From a checkpoint of a small transformer trained on Wikipedia.
Size: 14 layers, width 256, MLP 1536 ReLU, 15.4M parameters.
Architecture: LayerNorm before each block, biases, tied embeddings.
Each number is 50 + 15 x the weight over its row's rms, rounded and kept within 0 to 99. Layers, rows and columns count from 0. The size before them is the row's rms in percent of the matrix's.

# up: layer 3 MLP up, 1536x256, rms 0.0575, rows 268-281, columns 0-255
# down: layer 3 MLP down (transposed), 1536x256, rms 0.0145, rows 268-280, columns 0-255
up268 096:52 59 45 40 46 56 41 41 83 52 63 56 66 43 53 56 46 42 50 47 55 43 40 60 55 68 77 56 47 08 25 46 31 20 53 49 44 62 75 58 47 42 31 31 55 49 48 97 34 51 58 64 44 71 70 51 46 64 50 52 26 47 42 48 43 47 76 28 46 70 41 41 55 37 36 49 45 20 64 68 60 19 45 73 40 36 20 67 78 56 48 56 35 25 61 80 53 75 52 44 62 64 51 64 57 45 43 38 71 66 21 74 26 68 44 60 45 65 29 35 73 63 53 73 48 53 53 36 63 72 61 50 44 46 49 53 51 28 71 33 51 48 36 69 38 49 63 54 56 30 66 31 81 62 32 73 68 33 57 39 64 45 42 39 58 83 47 47 39 39 52 13 26 49 38 30 45 30 38 54 58 70 54 57 34 53 53 34 45 57 33 83 39 42 60 59 56 65 68 73 18 18 44 74 51 59 79 40 41 59 32 36 46 23 51 68 53 69 60 25 54 54 53 55 38 41 50 27 63 47 51 40 81 36 24 54 71 62 50 47 35 59 47 53 40 51 49 25 48 50 22 57 44 46 54 45
down268 096:70 41 38 58 86 48 45 50 65 42 16 41 14 61 60 59 58 78 53 32 40 56 39 29 20 38 26 61 60 39 56 47 50 56 62 50 36 56 54 21 31 62 39 62 34 63 45 59 64 67 41 18 44 28 52 67 75 32 62 60 34 66 80 43 48 47 64 47 56 35 69 43 38 34 27 53 55 53 49 47 26 69 36 32 54 69 41 54 23 72 58 41 68 63 50 31 46 58 44 26 66 51 39 20 52 63 46 25 41 59 14 31 64 41 32 25 45 54 67 39 40 53 61 53 65 65 59 55 40 71 48 50 56 38 49 71 48 76 51 49 58 88 55 53 47 50 19 83 43 55 39 52 48 47 51 43 25 49 40 16 38 25 42 35 53 66 60 49 45 57 64 82 34 44 77 66 63 44 67 63 31 38 60 84 42 53 53 56 54 59 64 53 49 54 48 25 46 58 45 37 66 35 53 52 60 57 52 66 57 43 61 47 54 48 51 29 65 36 28 68 64 65 60 61 33 62 50 50 54 27 61 53 38 78 58 66 31 52 58 71 67 73 48 28 59 11 34 28 63 49 80 64 65 40 76 40
up269 090:51 32 31 64 61 48 62 72 40 30 39 68 74 36 45 61 64 53 51 28 76 53 29 60 62 52 75 52 32 65 58 25 61 46 08 51 73 56 45 61 47 23 46 61 47 39 39 32 69 42 33 51 38 47 34 55 40 35 32 61 48 29 66 88 61 64 29 60 75 43 44 58 43 51 53 26 59 36 70 52 58 48 59 47 46 49 11 48 61 54 50 43 41 63 42 68 37 42 60 66 31 44 32 53 71 47 34 35 59 44 48 28 34 46 40 36 29 62 47 44 46 50 49 56 55 81 37 46 61 50 46 75 55 47 62 37 26 65 56 59 65 30 38 53 39 49 43 33 36 70 87 51 78 55 32 30 42 44 76 41 65 38 40 53 68 67 70 61 43 05 35 79 63 52 27 44 55 78 32 42 20 32 69 23 37 64 69 33 54 14 48 39 34 47 44 57 55 78 59 48 22 70 67 51 67 47 58 67 29 32 46 55 59 47 43 47 24 39 57 67 70 55 46 92 47 62 63 55 59 56 51 68 37 59 42 60 66 51 36 77 50 65 58 62 58 72 34 36 32 56 39 63 48 52 41 59
down269 096:49 56 63 51 17 21 48 71 45 81 46 58 49 53 37 22 43 53 69 53 29 47 63 18 40 45 00 52 36 39 48 47 22 45 82 76 41 55 49 70 42 60 63 39 39 55 42 62 39 59 42 45 56 20 57 29 71 44 60 34 22 45 39 36 52 56 47 44 43 38 65 54 54 52 68 73 17 60 42 56 43 52 24 52 36 57 62 66 36 41 50 76 50 44 66 27 70 56 46 36 44 30 63 71 29 53 53 46 68 66 65 65 47 48 65 65 53 21 68 70 46 68 53 73 40 29 56 39 67 51 63 14 54 51 33 64 34 35 37 41 48 50 42 49 69 79 56 49 52 23 48 49 62 41 76 49 27 75 66 76 34 41 28 34 41 37 39 50 47 66 72 47 31 51 59 49 42 36 66 56 69 63 37 57 71 63 77 46 42 85 29 62 63 69 49 30 45 47 62 47 61 07 45 64 58 74 54 17 50 61 55 37 19 55 61 64 47 41 48 44 21 65 44 45 46 49 49 48 38 40 56 56 39 45 52 43 45 53 67 47 29 68 53 56 50 42 56 66 59 66 81 52 44 44 81 60
up270 100:50 38 34 66 52 34 36 54 46 52 44 71 37 43 39 69 67 42 52 51 51 40 22 58 31 67 54 12 72 35 37 63 87 39 46 52 57 68 44 76 60 46 50 47 68 43 58 39 64 23 35 47 54 49 64 44 47 30 42 56 45 45 42 38 53 65 33 40 70 51 45 57 59 61 29 57 60 43 34 45 62 39 65 68 77 89 32 72 54 55 44 57 57 50 34 61 69 44 51 36 71 81 33 61 65 71 45 45 23 57 40 57 38 54 53 02 36 39 46 62 36 63 65 39 38 39 39 72 32 60 52 31 20 28 45 48 58 80 14 60 60 46 36 65 18 73 49 45 34 44 65 33 68 49 64 70 59 68 46 58 37 48 57 49 33 32 57 46 64 51 93 37 45 62 39 39 45 69 21 50 46 74 68 64 57 49 69 51 46 54 55 55 36 16 44 69 47 58 62 46 48 71 53 36 75 74 55 54 61 41 28 49 28 25 44 38 34 24 60 33 39 35 72 61 40 49 67 43 55 85 49 71 42 59 51 70 54 50 78 55 18 29 72 61 60 43 64 61 40 44 38 46 31 51 42 41
down270 107:31 56 31 50 62 58 46 45 55 51 32 66 33 48 26 13 65 36 49 35 55 20 61 47 50 41 26 15 66 48 30 53 33 57 72 41 68 85 32 63 69 51 78 58 33 49 80 43 47 60 57 20 34 67 60 61 16 69 45 65 52 17 51 61 65 42 62 57 54 51 48 51 60 28 75 51 54 62 26 60 38 59 86 70 65 33 30 38 49 48 52 68 47 56 75 38 76 62 73 47 57 53 62 37 44 55 46 69 27 62 55 67 53 41 51 45 71 20 34 41 18 65 32 50 48 47 34 31 58 19 55 48 52 54 55 52 55 75 61 59 70 55 68 38 33 25 38 59 22 41 37 39 56 49 19 64 72 66 42 35 58 70 52 38 55 36 52 60 75 38 39 55 66 52 64 63 72 55 47 32 57 71 54 29 50 30 12 60 55 39 52 53 44 49 53 56 65 41 37 43 43 49 39 38 48 69 36 48 44 51 50 72 41 43 61 50 43 34 53 72 50 65 48 32 29 82 71 57 47 46 37 47 75 74 74 52 52 48 35 58 24 55 39 79 71 72 43 41 29 33 56 39 40 44 60 58
up271 098:57 71 48 79 65 45 58 76 49 27 62 42 64 70 68 69 57 69 66 42 37 43 36 41 61 25 50 37 49 43 53 16 49 56 40 47 44 59 74 72 15 43 47 72 61 75 45 55 50 37 46 54 52 42 38 46 52 58 58 55 74 53 32 55 33 60 42 41 17 42 44 59 02 66 86 55 59 38 47 42 59 44 62 89 31 49 29 59 28 63 26 55 54 44 36 69 60 30 46 71 37 35 20 52 74 44 77 64 53 37 76 42 74 43 32 31 48 40 45 51 61 68 46 67 28 87 22 52 60 60 74 33 40 39 54 58 47 32 53 42 44 42 40 49 59 80 38 29 44 43 31 54 55 52 41 73 45 57 57 32 68 31 45 41 38 59 64 66 43 66 54 47 27 39 32 27 27 89 58 44 67 36 44 52 42 76 56 50 62 24 43 44 46 43 44 58 47 83 53 49 56 49 46 39 48 28 41 58 71 42 67 53 56 36 45 32 61 43 80 43 37 35 88 51 39 63 32 72 52 60 32 73 30 46 39 46 61 34 57 50 64 46 62 62 60 47 68 47 24 61 58 50 51 61 40 33
down271 096:56 67 56 49 71 43 58 65 46 36 41 42 70 58 38 50 42 51 43 25 45 52 81 52 50 30 48 45 22 54 61 27 51 58 19 26 32 74 29 68 44 52 57 70 69 47 63 87 62 55 44 52 66 69 48 35 48 40 60 37 60 34 66 73 44 62 41 58 55 54 43 17 37 31 82 76 47 33 44 51 59 40 50 80 36 42 53 22 59 38 46 65 37 60 10 61 72 54 67 77 43 49 53 80 46 63 70 65 52 49 39 49 73 43 76 31 45 37 46 71 34 45 48 40 54 64 54 57 55 43 54 30 31 15 29 70 47 51 57 58 45 45 49 58 74 33 57 27 63 73 44 20 79 60 42 61 61 74 26 57 41 55 46 46 42 62 44 40 77 48 41 26 56 48 66 27 44 38 67 43 61 47 35 16 39 73 50 56 44 52 51 50 13 74 29 28 34 59 32 53 56 39 51 37 57 46 69 51 39 68 50 16 48 67 57 55 72 47 77 52 45 62 45 50 47 55 67 68 10 36 56 43 54 57 62 53 44 53 50 55 38 67 46 55 58 44 62 39 60 36 71 30 44 69 32 13
up272 099:59 74 68 34 51 41 57 36 43 52 49 75 66 70 47 44 21 76 60 50 64 54 49 39 44 46 62 61 79 79 49 27 63 46 43 77 59 57 50 49 59 58 62 31 23 33 52 35 66 47 62 58 15 55 48 76 63 73 42 20 56 43 35 65 28 46 36 66 29 26 60 40 41 52 59 39 61 63 43 68 26 58 54 25 47 66 30 35 24 64 35 79 37 45 42 30 61 44 09 68 68 67 41 60 39 67 49 77 49 36 56 46 54 41 48 56 30 67 41 65 63 61 60 62 40 70 45 33 56 38 51 48 41 48 49 32 31 39 51 30 40 84 39 54 44 50 45 60 66 42 75 43 71 55 31 37 38 78 42 59 27 65 35 64 42 27 41 42 51 54 56 71 48 35 46 53 53 37 77 41 54 69 64 47 55 66 22 54 76 36 34 78 27 26 33 58 24 65 48 67 41 32 41 55 58 54 39 23 67 34 49 66 36 70 32 95 48 47 59 74 12 54 31 58 48 50 64 62 76 50 54 64 69 61 43 35 46 73 45 54 55 56 28 29 38 39 51 41 54 56 48 45 66 55 50 55
down272 097:67 26 37 42 56 52 54 52 35 53 27 68 48 56 60 57 66 64 58 65 28 56 53 45 50 64 67 43 82 76 33 55 62 51 45 34 70 11 43 34 60 52 34 46 71 61 76 45 44 39 46 39 25 38 25 54 48 62 48 60 49 80 75 21 46 46 38 08 71 65 55 55 43 23 58 34 55 56 85 54 56 69 39 48 55 63 46 47 23 40 17 58 27 45 61 65 47 53 72 30 55 59 51 76 59 28 37 47 61 49 70 55 50 54 44 43 72 38 46 70 54 52 45 24 62 51 63 67 52 51 43 86 59 45 41 40 41 45 45 45 41 85 63 55 36 24 49 55 40 47 68 42 24 79 48 32 29 60 50 62 35 58 47 40 58 55 70 48 48 36 35 38 55 61 50 40 42 48 71 57 53 18 43 34 38 64 61 48 43 48 74 65 87 44 50 66 44 46 37 42 26 66 55 35 50 48 60 31 29 74 66 71 39 49 67 61 58 57 22 40 33 24 64 60 64 42 24 56 24 59 36 50 71 62 45 54 50 22 25 43 79 59 63 35 45 43 58 30 58 66 51 48 57 39 19 84
up273 105:71 34 54 45 43 68 53 51 61 46 63 55 56 39 18 13 63 68 55 57 87 13 81 59 46 44 19 51 38 71 81 43 26 56 42 54 55 68 58 52 32 47 32 22 38 52 60 52 55 60 38 66 61 49 47 64 71 64 58 60 41 29 50 51 46 33 46 57 43 66 57 36 33 51 46 64 51 41 53 56 57 97 61 42 49 57 40 54 24 36 33 52 62 56 47 58 32 56 39 48 66 35 37 40 58 22 54 69 55 51 55 44 72 30 49 56 34 70 54 39 45 53 37 55 49 78 35 51 62 46 47 38 80 73 34 36 73 37 53 54 59 62 80 39 32 23 43 31 46 63 45 49 61 44 45 69 55 36 38 50 36 46 41 49 48 40 42 68 56 65 73 29 46 55 71 13 57 31 39 41 51 66 54 24 19 71 59 71 42 36 55 58 55 65 49 43 53 58 45 29 49 31 52 62 59 32 71 78 68 45 79 86 57 62 57 50 41 49 66 34 76 30 49 42 33 21 37 68 46 63 78 61 65 53 64 52 52 44 45 17 38 60 27 68 54 58 63 28 61 65 50 36 13 37 43 29
down273 104:53 42 54 14 30 56 44 52 58 48 44 73 76 57 65 48 36 25 41 22 68 60 32 42 66 52 63 40 45 52 42 39 63 65 50 60 82 50 87 43 37 56 44 63 67 56 44 62 44 37 41 56 49 57 52 60 51 67 58 47 56 38 59 49 63 46 85 48 38 15 35 46 91 69 40 53 66 40 46 26 47 52 29 59 62 64 39 36 43 43 58 91 61 65 66 66 33 54 30 56 39 45 65 39 16 54 62 39 46 84 28 58 65 42 25 41 99 50 50 22 77 62 29 30 23 44 40 52 39 66 44 40 54 32 55 51 44 56 38 71 43 22 47 58 34 52 30 44 20 80 26 49 43 33 49 13 30 44 59 60 62 53 58 47 31 60 20 40 44 31 49 45 58 38 51 77 45 48 66 59 41 34 43 28 49 59 48 38 61 40 85 52 72 72 26 75 47 66 35 42 21 48 59 53 36 59 55 52 64 61 70 45 77 57 55 56 42 59 46 63 64 52 59 43 51 56 50 53 41 57 27 66 52 56 48 67 32 39 47 59 43 36 37 56 36 35 57 59 45 71 62 61 42 49 31 56
up274 094:39 51 48 75 20 71 60 60 63 26 49 47 79 77 54 38 59 27 39 32 53 27 73 36 47 22 61 49 41 44 51 46 45 96 46 36 80 52 42 55 08 40 54 65 67 44 21 65 21 70 26 55 57 72 46 39 43 48 67 16 68 60 44 51 64 48 66 36 93 44 50 60 56 45 36 36 23 69 70 54 43 45 48 50 42 56 50 29 48 66 47 47 53 36 64 69 41 49 71 37 48 49 34 48 58 54 52 49 72 48 75 40 35 47 56 37 67 47 60 73 53 56 68 64 72 41 28 38 54 81 62 54 50 57 40 37 49 58 62 48 73 03 81 43 43 72 39 67 56 61 45 39 40 58 53 32 27 60 40 57 67 45 25 75 71 26 45 62 64 53 71 44 38 21 58 34 67 35 54 55 42 19 40 41 60 48 58 51 46 58 58 68 45 31 53 47 27 75 45 71 31 55 40 49 39 43 65 51 28 42 33 53 40 55 40 47 72 68 54 42 25 50 21 34 34 69 65 41 27 44 68 58 55 76 54 48 37 48 49 59 49 37 39 65 51 53 44 44 57 51 63 43 84 53 44 49
down274 091:73 47 71 37 56 52 54 73 15 76 61 44 65 50 57 35 70 56 54 30 69 40 44 31 56 36 33 64 73 44 50 53 49 21 74 53 41 38 60 24 59 61 57 37 48 77 40 41 65 67 39 67 52 42 41 69 63 77 32 59 58 50 47 48 50 15 51 56 54 57 64 43 94 48 50 50 40 77 70 38 49 69 23 54 51 40 53 69 56 39 34 41 43 57 32 72 30 40 67 40 35 41 48 74 56 62 54 62 38 73 53 35 37 58 49 49 51 74 62 42 42 23 46 33 75 55 36 53 44 55 61 41 62 50 47 55 33 58 51 46 63 80 51 46 69 61 61 43 60 57 70 44 36 53 20 43 53 44 68 31 54 19 23 51 32 58 46 47 25 61 70 53 59 47 35 57 47 07 26 59 33 42 48 55 52 52 62 54 53 40 31 81 42 59 29 64 62 19 31 54 76 32 67 64 47 62 39 63 38 34 64 28 42 43 36 60 22 72 49 48 34 58 30 55 29 53 45 70 47 89 66 42 41 48 53 54 54 33 84 50 29 50 70 36 15 56 63 42 55 52 38 78 19 43 66 54
up275 098:71 50 67 84 50 50 57 28 59 61 46 51 55 69 34 49 42 54 49 46 67 52 32 49 54 60 39 45 55 60 45 27 63 41 72 52 40 45 45 55 46 53 35 61 55 41 54 40 38 59 52 45 20 60 64 54 44 36 70 52 74 14 44 50 42 15 42 49 51 50 70 39 56 41 40 68 50 66 44 51 39 50 39 77 84 49 39 68 31 38 37 40 58 70 70 75 36 60 44 48 64 56 29 56 44 47 54 09 35 62 54 52 57 55 53 73 61 65 33 39 63 99 57 40 71 45 23 35 64 33 46 48 52 53 67 44 34 58 45 30 79 55 49 60 67 56 70 34 28 44 50 28 60 59 82 44 39 56 53 30 80 21 63 25 48 35 50 38 54 71 37 42 63 79 69 49 11 62 34 33 58 48 36 48 18 67 24 52 74 66 51 30 61 54 18 52 43 59 44 32 58 32 66 38 39 44 35 38 59 63 39 41 52 58 58 56 38 53 67 69 55 40 52 66 43 85 33 48 46 48 43 47 46 44 72 65 46 42 75 16 44 47 78 54 33 45 50 58 71 76 39 32 48 67 31 41
down275 094:37 08 40 32 43 58 55 43 69 39 47 57 56 53 49 58 38 66 77 37 50 89 71 67 40 44 62 58 75 68 26 39 44 59 56 44 56 62 58 41 52 59 39 67 56 78 32 74 66 62 41 66 61 29 71 49 56 49 41 66 56 34 66 29 36 83 53 31 34 62 36 57 38 63 37 45 37 52 57 37 40 39 51 68 57 31 54 40 13 26 19 42 50 67 33 41 62 42 37 64 39 23 69 14 55 53 59 65 68 45 18 51 16 60 64 73 25 46 46 28 67 41 55 66 36 38 26 54 36 39 81 35 62 51 41 41 63 55 68 66 62 70 63 56 70 29 44 51 59 45 47 41 32 63 34 64 46 41 40 63 39 56 40 76 58 58 20 55 73 42 47 32 44 60 52 47 73 68 57 65 50 47 38 54 64 50 39 68 55 56 28 50 43 43 53 64 74 40 55 56 50 48 57 43 66 71 52 30 39 39 61 39 50 53 60 63 57 53 49 21 60 42 00 25 59 33 47 42 48 51 55 57 35 78 54 63 57 65 54 60 45 39 26 44 56 21 60 27 26 57 31 68 66 59 16 53
up276 097:58 63 55 50 64 60 83 32 56 45 46 46 35 26 71 24 57 41 43 44 62 56 45 33 34 66 25 32 48 35 44 50 28 54 43 46 38 39 72 57 52 58 32 57 57 63 37 47 63 57 38 53 51 42 48 50 38 67 36 82 66 47 50 54 55 50 74 55 18 29 44 37 46 47 58 65 38 28 29 40 69 53 82 73 65 82 66 25 60 44 47 66 50 25 39 45 61 63 33 43 55 54 72 61 60 25 60 40 25 45 60 49 63 83 45 71 41 52 59 57 51 47 50 70 41 39 70 41 71 70 56 65 81 50 41 41 80 61 45 34 40 32 35 51 71 31 35 50 56 67 69 42 61 55 56 36 27 50 55 21 41 61 46 49 58 57 60 66 75 15 50 60 73 52 42 48 51 30 47 45 57 44 42 65 40 28 26 39 47 47 68 44 44 41 51 79 44 40 60 63 85 43 65 59 28 16 44 28 16 59 52 55 26 61 42 58 82 66 19 12 72 43 61 71 56 47 48 19 48 65 25 27 54 55 44 78 48 75 37 60 39 55 34 63 73 50 53 47 52 61 60 70 45 43 40 50
down276 095:54 63 48 46 67 63 42 52 70 55 42 67 38 51 48 69 50 50 68 42 34 09 38 45 62 32 36 61 54 53 48 39 41 59 48 66 61 56 49 33 52 51 49 57 59 77 68 54 59 87 44 74 64 59 66 29 64 42 89 34 40 40 59 53 39 00 47 44 48 45 59 55 54 61 33 59 26 53 31 34 54 82 39 55 61 67 46 16 35 59 37 58 53 63 41 34 62 64 35 23 85 53 44 53 68 47 50 48 69 37 46 56 78 35 60 44 65 81 64 57 49 58 34 38 60 45 51 58 31 33 56 30 50 26 46 42 50 72 43 55 33 33 35 46 64 52 47 68 70 57 04 58 34 46 61 37 60 55 71 67 38 47 75 43 27 62 56 48 42 54 58 47 45 61 69 49 37 58 44 56 48 45 43 28 81 36 71 44 55 73 42 49 34 49 63 64 29 61 49 44 42 39 41 46 32 53 30 45 51 46 48 73 46 25 35 76 47 41 63 50 60 62 60 16 77 63 18 51 75 29 83 76 25 73 45 51 38 37 29 57 46 19 54 39 42 46 41 22 53 67 55 24 34 51 69 39
up277 103:36 53 41 71 41 69 46 47 41 88 37 40 56 49 26 57 72 55 60 43 36 34 45 39 63 60 17 53 43 57 46 60 51 44 41 41 68 65 36 51 53 37 70 54 52 31 38 51 39 67 43 52 44 41 62 55 39 66 60 73 40 72 36 60 49 30 54 09 58 51 41 42 42 39 35 33 87 41 61 54 56 44 55 13 65 76 34 61 64 42 52 57 74 92 13 49 57 32 46 46 27 58 61 41 57 56 59 41 46 54 47 51 79 52 33 29 49 28 54 57 42 78 30 55 53 69 20 49 69 47 36 52 70 54 46 78 73 72 41 56 49 33 39 44 28 42 42 49 48 52 50 61 64 22 49 26 47 47 54 47 48 44 42 76 38 51 43 61 27 26 61 70 72 73 67 36 59 66 14 40 46 57 63 56 69 38 77 38 29 48 65 48 46 47 46 67 49 46 76 72 54 42 61 38 59 58 49 38 55 38 23 27 53 21 37 67 58 58 81 33 36 50 70 60 42 41 60 53 00 74 39 34 65 46 55 61 56 50 48 78 60 51 63 47 43 61 61 48 37 62 32 59 23 76 54 43
down277 110:26 46 16 46 25 38 40 34 58 39 34 76 77 67 26 63 40 36 42 26 58 17 64 34 47 49 56 60 44 61 52 53 35 60 99 42 45 69 52 75 41 53 59 69 49 27 41 44 29 42 74 40 61 42 31 43 60 50 57 16 44 51 57 39 60 44 47 59 63 27 44 41 61 42 82 59 41 51 58 50 77 44 63 45 60 44 23 65 54 52 63 64 37 81 60 74 64 38 75 80 80 49 58 60 28 70 53 51 76 65 50 39 64 24 56 35 53 49 55 70 59 69 61 39 36 22 64 65 44 47 61 47 71 53 36 44 52 47 69 35 46 53 62 49 46 43 64 65 32 33 70 71 41 42 55 56 48 61 27 59 56 31 77 43 27 33 64 45 48 32 37 19 61 33 42 49 47 43 51 43 40 39 47 62 43 41 74 65 47 58 20 52 27 51 60 43 54 29 46 44 69 43 36 66 50 66 39 56 39 36 71 66 66 61 40 55 42 22 76 43 62 23 51 50 53 53 17 42 28 55 68 68 21 54 49 69 65 27 64 47 62 49 24 67 56 73 49 34 27 56 38 68 51 37 67 54
up278 100:47 60 47 77 50 50 64 48 44 49 70 43 53 77 42 13 35 54 44 35 75 46 15 73 50 47 40 74 43 52 11 76 64 52 44 46 44 38 46 59 53 49 51 51 61 42 81 78 44 29 22 39 57 31 35 60 47 53 52 35 44 54 44 53 60 34 59 69 43 76 54 53 42 32 26 49 75 50 73 53 42 71 40 43 29 39 55 33 32 51 29 44 55 38 62 14 78 52 53 28 48 34 44 62 43 52 65 44 53 36 59 33 71 54 51 40 57 39 77 67 49 42 26 50 56 42 68 55 64 77 52 45 56 44 77 39 51 31 59 63 38 58 22 52 80 88 63 52 69 62 20 78 49 66 56 40 37 57 27 47 58 38 35 46 60 57 65 51 46 50 73 41 55 45 65 48 54 49 61 60 63 48 36 34 71 35 55 50 41 58 08 50 30 57 55 65 35 79 65 39 54 39 53 23 66 45 63 46 60 49 47 34 32 34 61 54 45 55 49 65 68 39 94 56 57 45 46 05 52 40 61 32 35 71 36 41 38 78 12 52 38 39 56 69 70 52 53 44 55 62 24 40 54 44 56 60
down278 103:40 46 40 22 53 41 39 49 63 43 58 55 52 71 61 66 42 53 68 58 40 74 50 58 50 44 43 76 61 54 66 68 44 64 41 72 58 42 50 54 47 71 43 53 48 62 33 72 41 50 52 49 52 54 45 41 69 41 48 38 59 44 62 33 36 50 68 43 12 44 38 33 39 71 73 69 71 25 43 46 64 53 76 22 65 48 44 36 55 57 33 63 62 36 40 60 43 76 87 54 40 55 42 65 57 53 38 62 30 34 11 42 13 52 55 54 47 57 48 44 56 32 45 67 67 37 36 39 42 53 66 27 25 56 43 58 45 79 70 42 69 24 39 10 32 69 65 89 50 34 68 44 31 77 24 57 32 40 64 53 42 40 30 54 33 65 24 33 60 32 66 58 40 27 33 67 17 59 50 52 47 59 52 71 61 40 44 59 58 44 35 35 48 43 19 61 57 34 44 53 44 64 57 52 65 58 33 53 67 43 45 70 24 65 41 34 26 65 61 45 49 41 34 83 44 40 77 51 41 41 40 45 61 68 62 46 55 46 32 54 63 51 62 57 25 41 84 53 21 36 92 63 59 68 35 61
up279 099:62 46 60 70 44 43 39 62 49 54 69 88 64 46 64 52 28 14 71 47 37 55 35 29 75 23 50 63 65 82 59 46 53 40 57 50 42 43 46 47 62 54 37 49 54 30 42 39 81 47 43 58 70 57 64 40 63 69 39 60 42 46 21 08 04 35 46 59 52 31 67 74 43 63 42 41 61 40 41 50 55 72 67 52 48 24 63 59 21 63 34 62 43 41 62 35 49 41 56 55 55 39 44 56 31 68 61 61 57 18 61 31 00 40 12 52 48 45 43 60 49 70 60 51 57 59 37 76 36 66 39 32 72 58 67 35 35 59 15 50 41 34 56 68 36 56 41 44 32 45 36 42 61 62 50 42 62 42 52 40 32 39 71 67 36 49 52 88 45 47 47 60 48 37 40 49 83 78 46 31 32 66 74 80 24 39 50 53 33 57 44 60 36 57 19 54 41 72 44 56 61 22 42 64 64 45 43 46 41 64 57 62 50 72 64 66 31 54 45 62 57 43 74 54 50 72 60 53 45 52 28 66 58 26 32 48 55 47 49 59 58 42 75 43 46 35 41 59 60 51 48 72 42 50 64 58
down279 100:24 47 36 42 63 46 39 25 60 43 42 46 60 63 41 47 45 65 34 38 82 35 48 64 45 41 42 45 42 57 56 47 89 57 57 42 33 28 50 59 34 55 64 53 50 68 74 50 16 35 57 57 16 65 25 68 35 49 50 44 42 46 48 73 71 35 57 81 32 56 57 25 56 42 41 54 37 67 34 52 56 66 48 58 49 44 36 43 50 70 71 27 60 45 47 76 56 41 49 34 40 58 55 99 64 43 68 43 33 53 41 40 87 72 49 20 51 91 54 24 50 83 51 47 46 49 42 37 61 29 53 87 18 53 42 25 72 48 71 59 85 59 47 56 20 55 45 49 65 50 64 38 79 42 75 57 61 54 32 39 39 46 47 48 44 45 31 41 42 60 55 37 53 71 65 46 60 40 67 48 64 41 56 36 52 62 59 47 65 49 39 55 52 45 42 38 33 41 33 55 41 35 62 75 47 35 27 46 46 55 34 71 65 72 52 59 59 57 62 67 45 50 35 34 29 82 61 43 36 37 58 27 55 39 54 62 32 62 42 36 44 25 75 38 06 38 63 44 45 59 43 59 33 64 38 46
up280 102:65 49 36 73 50 64 82 39 33 74 43 48 69 31 96 40 59 50 51 52 66 63 54 47 50 68 50 62 38 45 54 34 66 33 49 82 39 73 34 58 50 52 46 49 58 18 59 26 48 75 38 56 76 64 39 47 41 63 63 55 57 35 41 64 64 23 57 39 31 62 40 47 55 42 22 50 26 38 47 68 60 33 42 43 28 10 70 56 21 48 64 39 45 72 45 47 26 65 50 35 66 80 29 18 59 25 48 55 63 37 51 31 62 43 52 50 46 58 53 38 35 53 39 50 46 50 64 61 74 50 36 45 53 48 64 67 44 70 48 78 40 41 57 77 52 66 47 60 60 40 36 62 26 47 77 33 72 50 32 38 44 62 53 53 72 67 50 25 60 58 72 61 36 61 39 60 69 53 29 33 58 75 47 52 47 48 64 57 69 32 67 42 18 62 30 25 44 47 37 30 52 22 27 55 58 42 32 49 48 32 56 35 67 47 37 63 41 76 40 59 59 35 50 65 46 65 59 68 47 45 21 43 44 50 35 39 59 31 44 49 26 62 72 36 62 44 75 60 45 67 67 33 84 58 23 28
down280 105:46 69 69 56 32 46 61 33 60 63 28 59 53 51 48 35 40 56 47 47 57 29 52 58 53 36 56 49 58 39 26 56 67 49 29 47 52 30 36 33 41 37 43 34 58 55 90 62 71 40 56 31 44 74 64 55 54 60 17 30 36 46 55 70 60 48 56 42 58 65 57 40 50 54 60 50 46 51 30 27 28 50 48 27 43 53 37 54 43 51 34 53 39 60 48 62 56 47 40 54 62 56 50 99 37 75 57 19 38 46 55 81 48 48 59 64 44 47 27 37 39 56 56 78 52 56 28 26 76 53 55 48 44 75 50 14 58 56 48 52 41 24 48 46 49 28 45 43 56 59 55 15 58 48 47 70 48 34 51 72 43 74 61 62 59 64 63 75 55 58 39 63 78 59 54 21 30 54 90 90 62 81 50 32 57 54 49 40 73 50 37 82 61 50 52 66 45 41 52 34 59 62 59 58 49 41 52 41 45 51 61 13 27 42 69 33 49 54 84 17 43 48 38 48 31 50 42 59 60 31 77 36 12 63 56 33 46 55 31 68 58 39 32 65 59 16 36 72 38 45 47 72 63 52 59 53
up281 092:38 34 38 59 51 45 44 34 45 36 62 37 84 55 28 50 57 64 24 79 50 40 53 58 56 48 40 33 58 40 49 49 50 50 52 48 92 42 56 56 52 34 51 67 64 48 31 53 53 32 52 42 55 52 41 70 64 52 73 44 40 51 39 57 49 81 49 44 31 50 85 42 49 69 86 23 41 58 70 49 79 67 60 35 51 48 47 68 53 34 50 06 60 55 52 48 29 48 43 35 46 63 49 39 45 18 61 34 64 32 58 56 42 25 53 55 30 44 57 61 66 56 43 57 70 71 60 56 68 63 45 73 28 46 52 34 67 62 24 36 55 54 42 51 42 29 54 38 21 65 88 33 64 76 52 33 73 70 48 41 51 22 66 64 50 53 50 44 52 48 40 57 69 56 40 42 49 51 52 44 38 53 11 64 50 44 74 29 61 60 52 19 53 34 60 52 47 72 24 58 51 65 53 19 81 44 64 62 08 25 27 49 57 28 60 43 55 80 43 72 62 62 53 48 77 51 35 41 41 59 30 40 36 49 55 67 44 40 37 40 68 62 44 19 45 45 67 40 47 81 45 78 33 58 47 63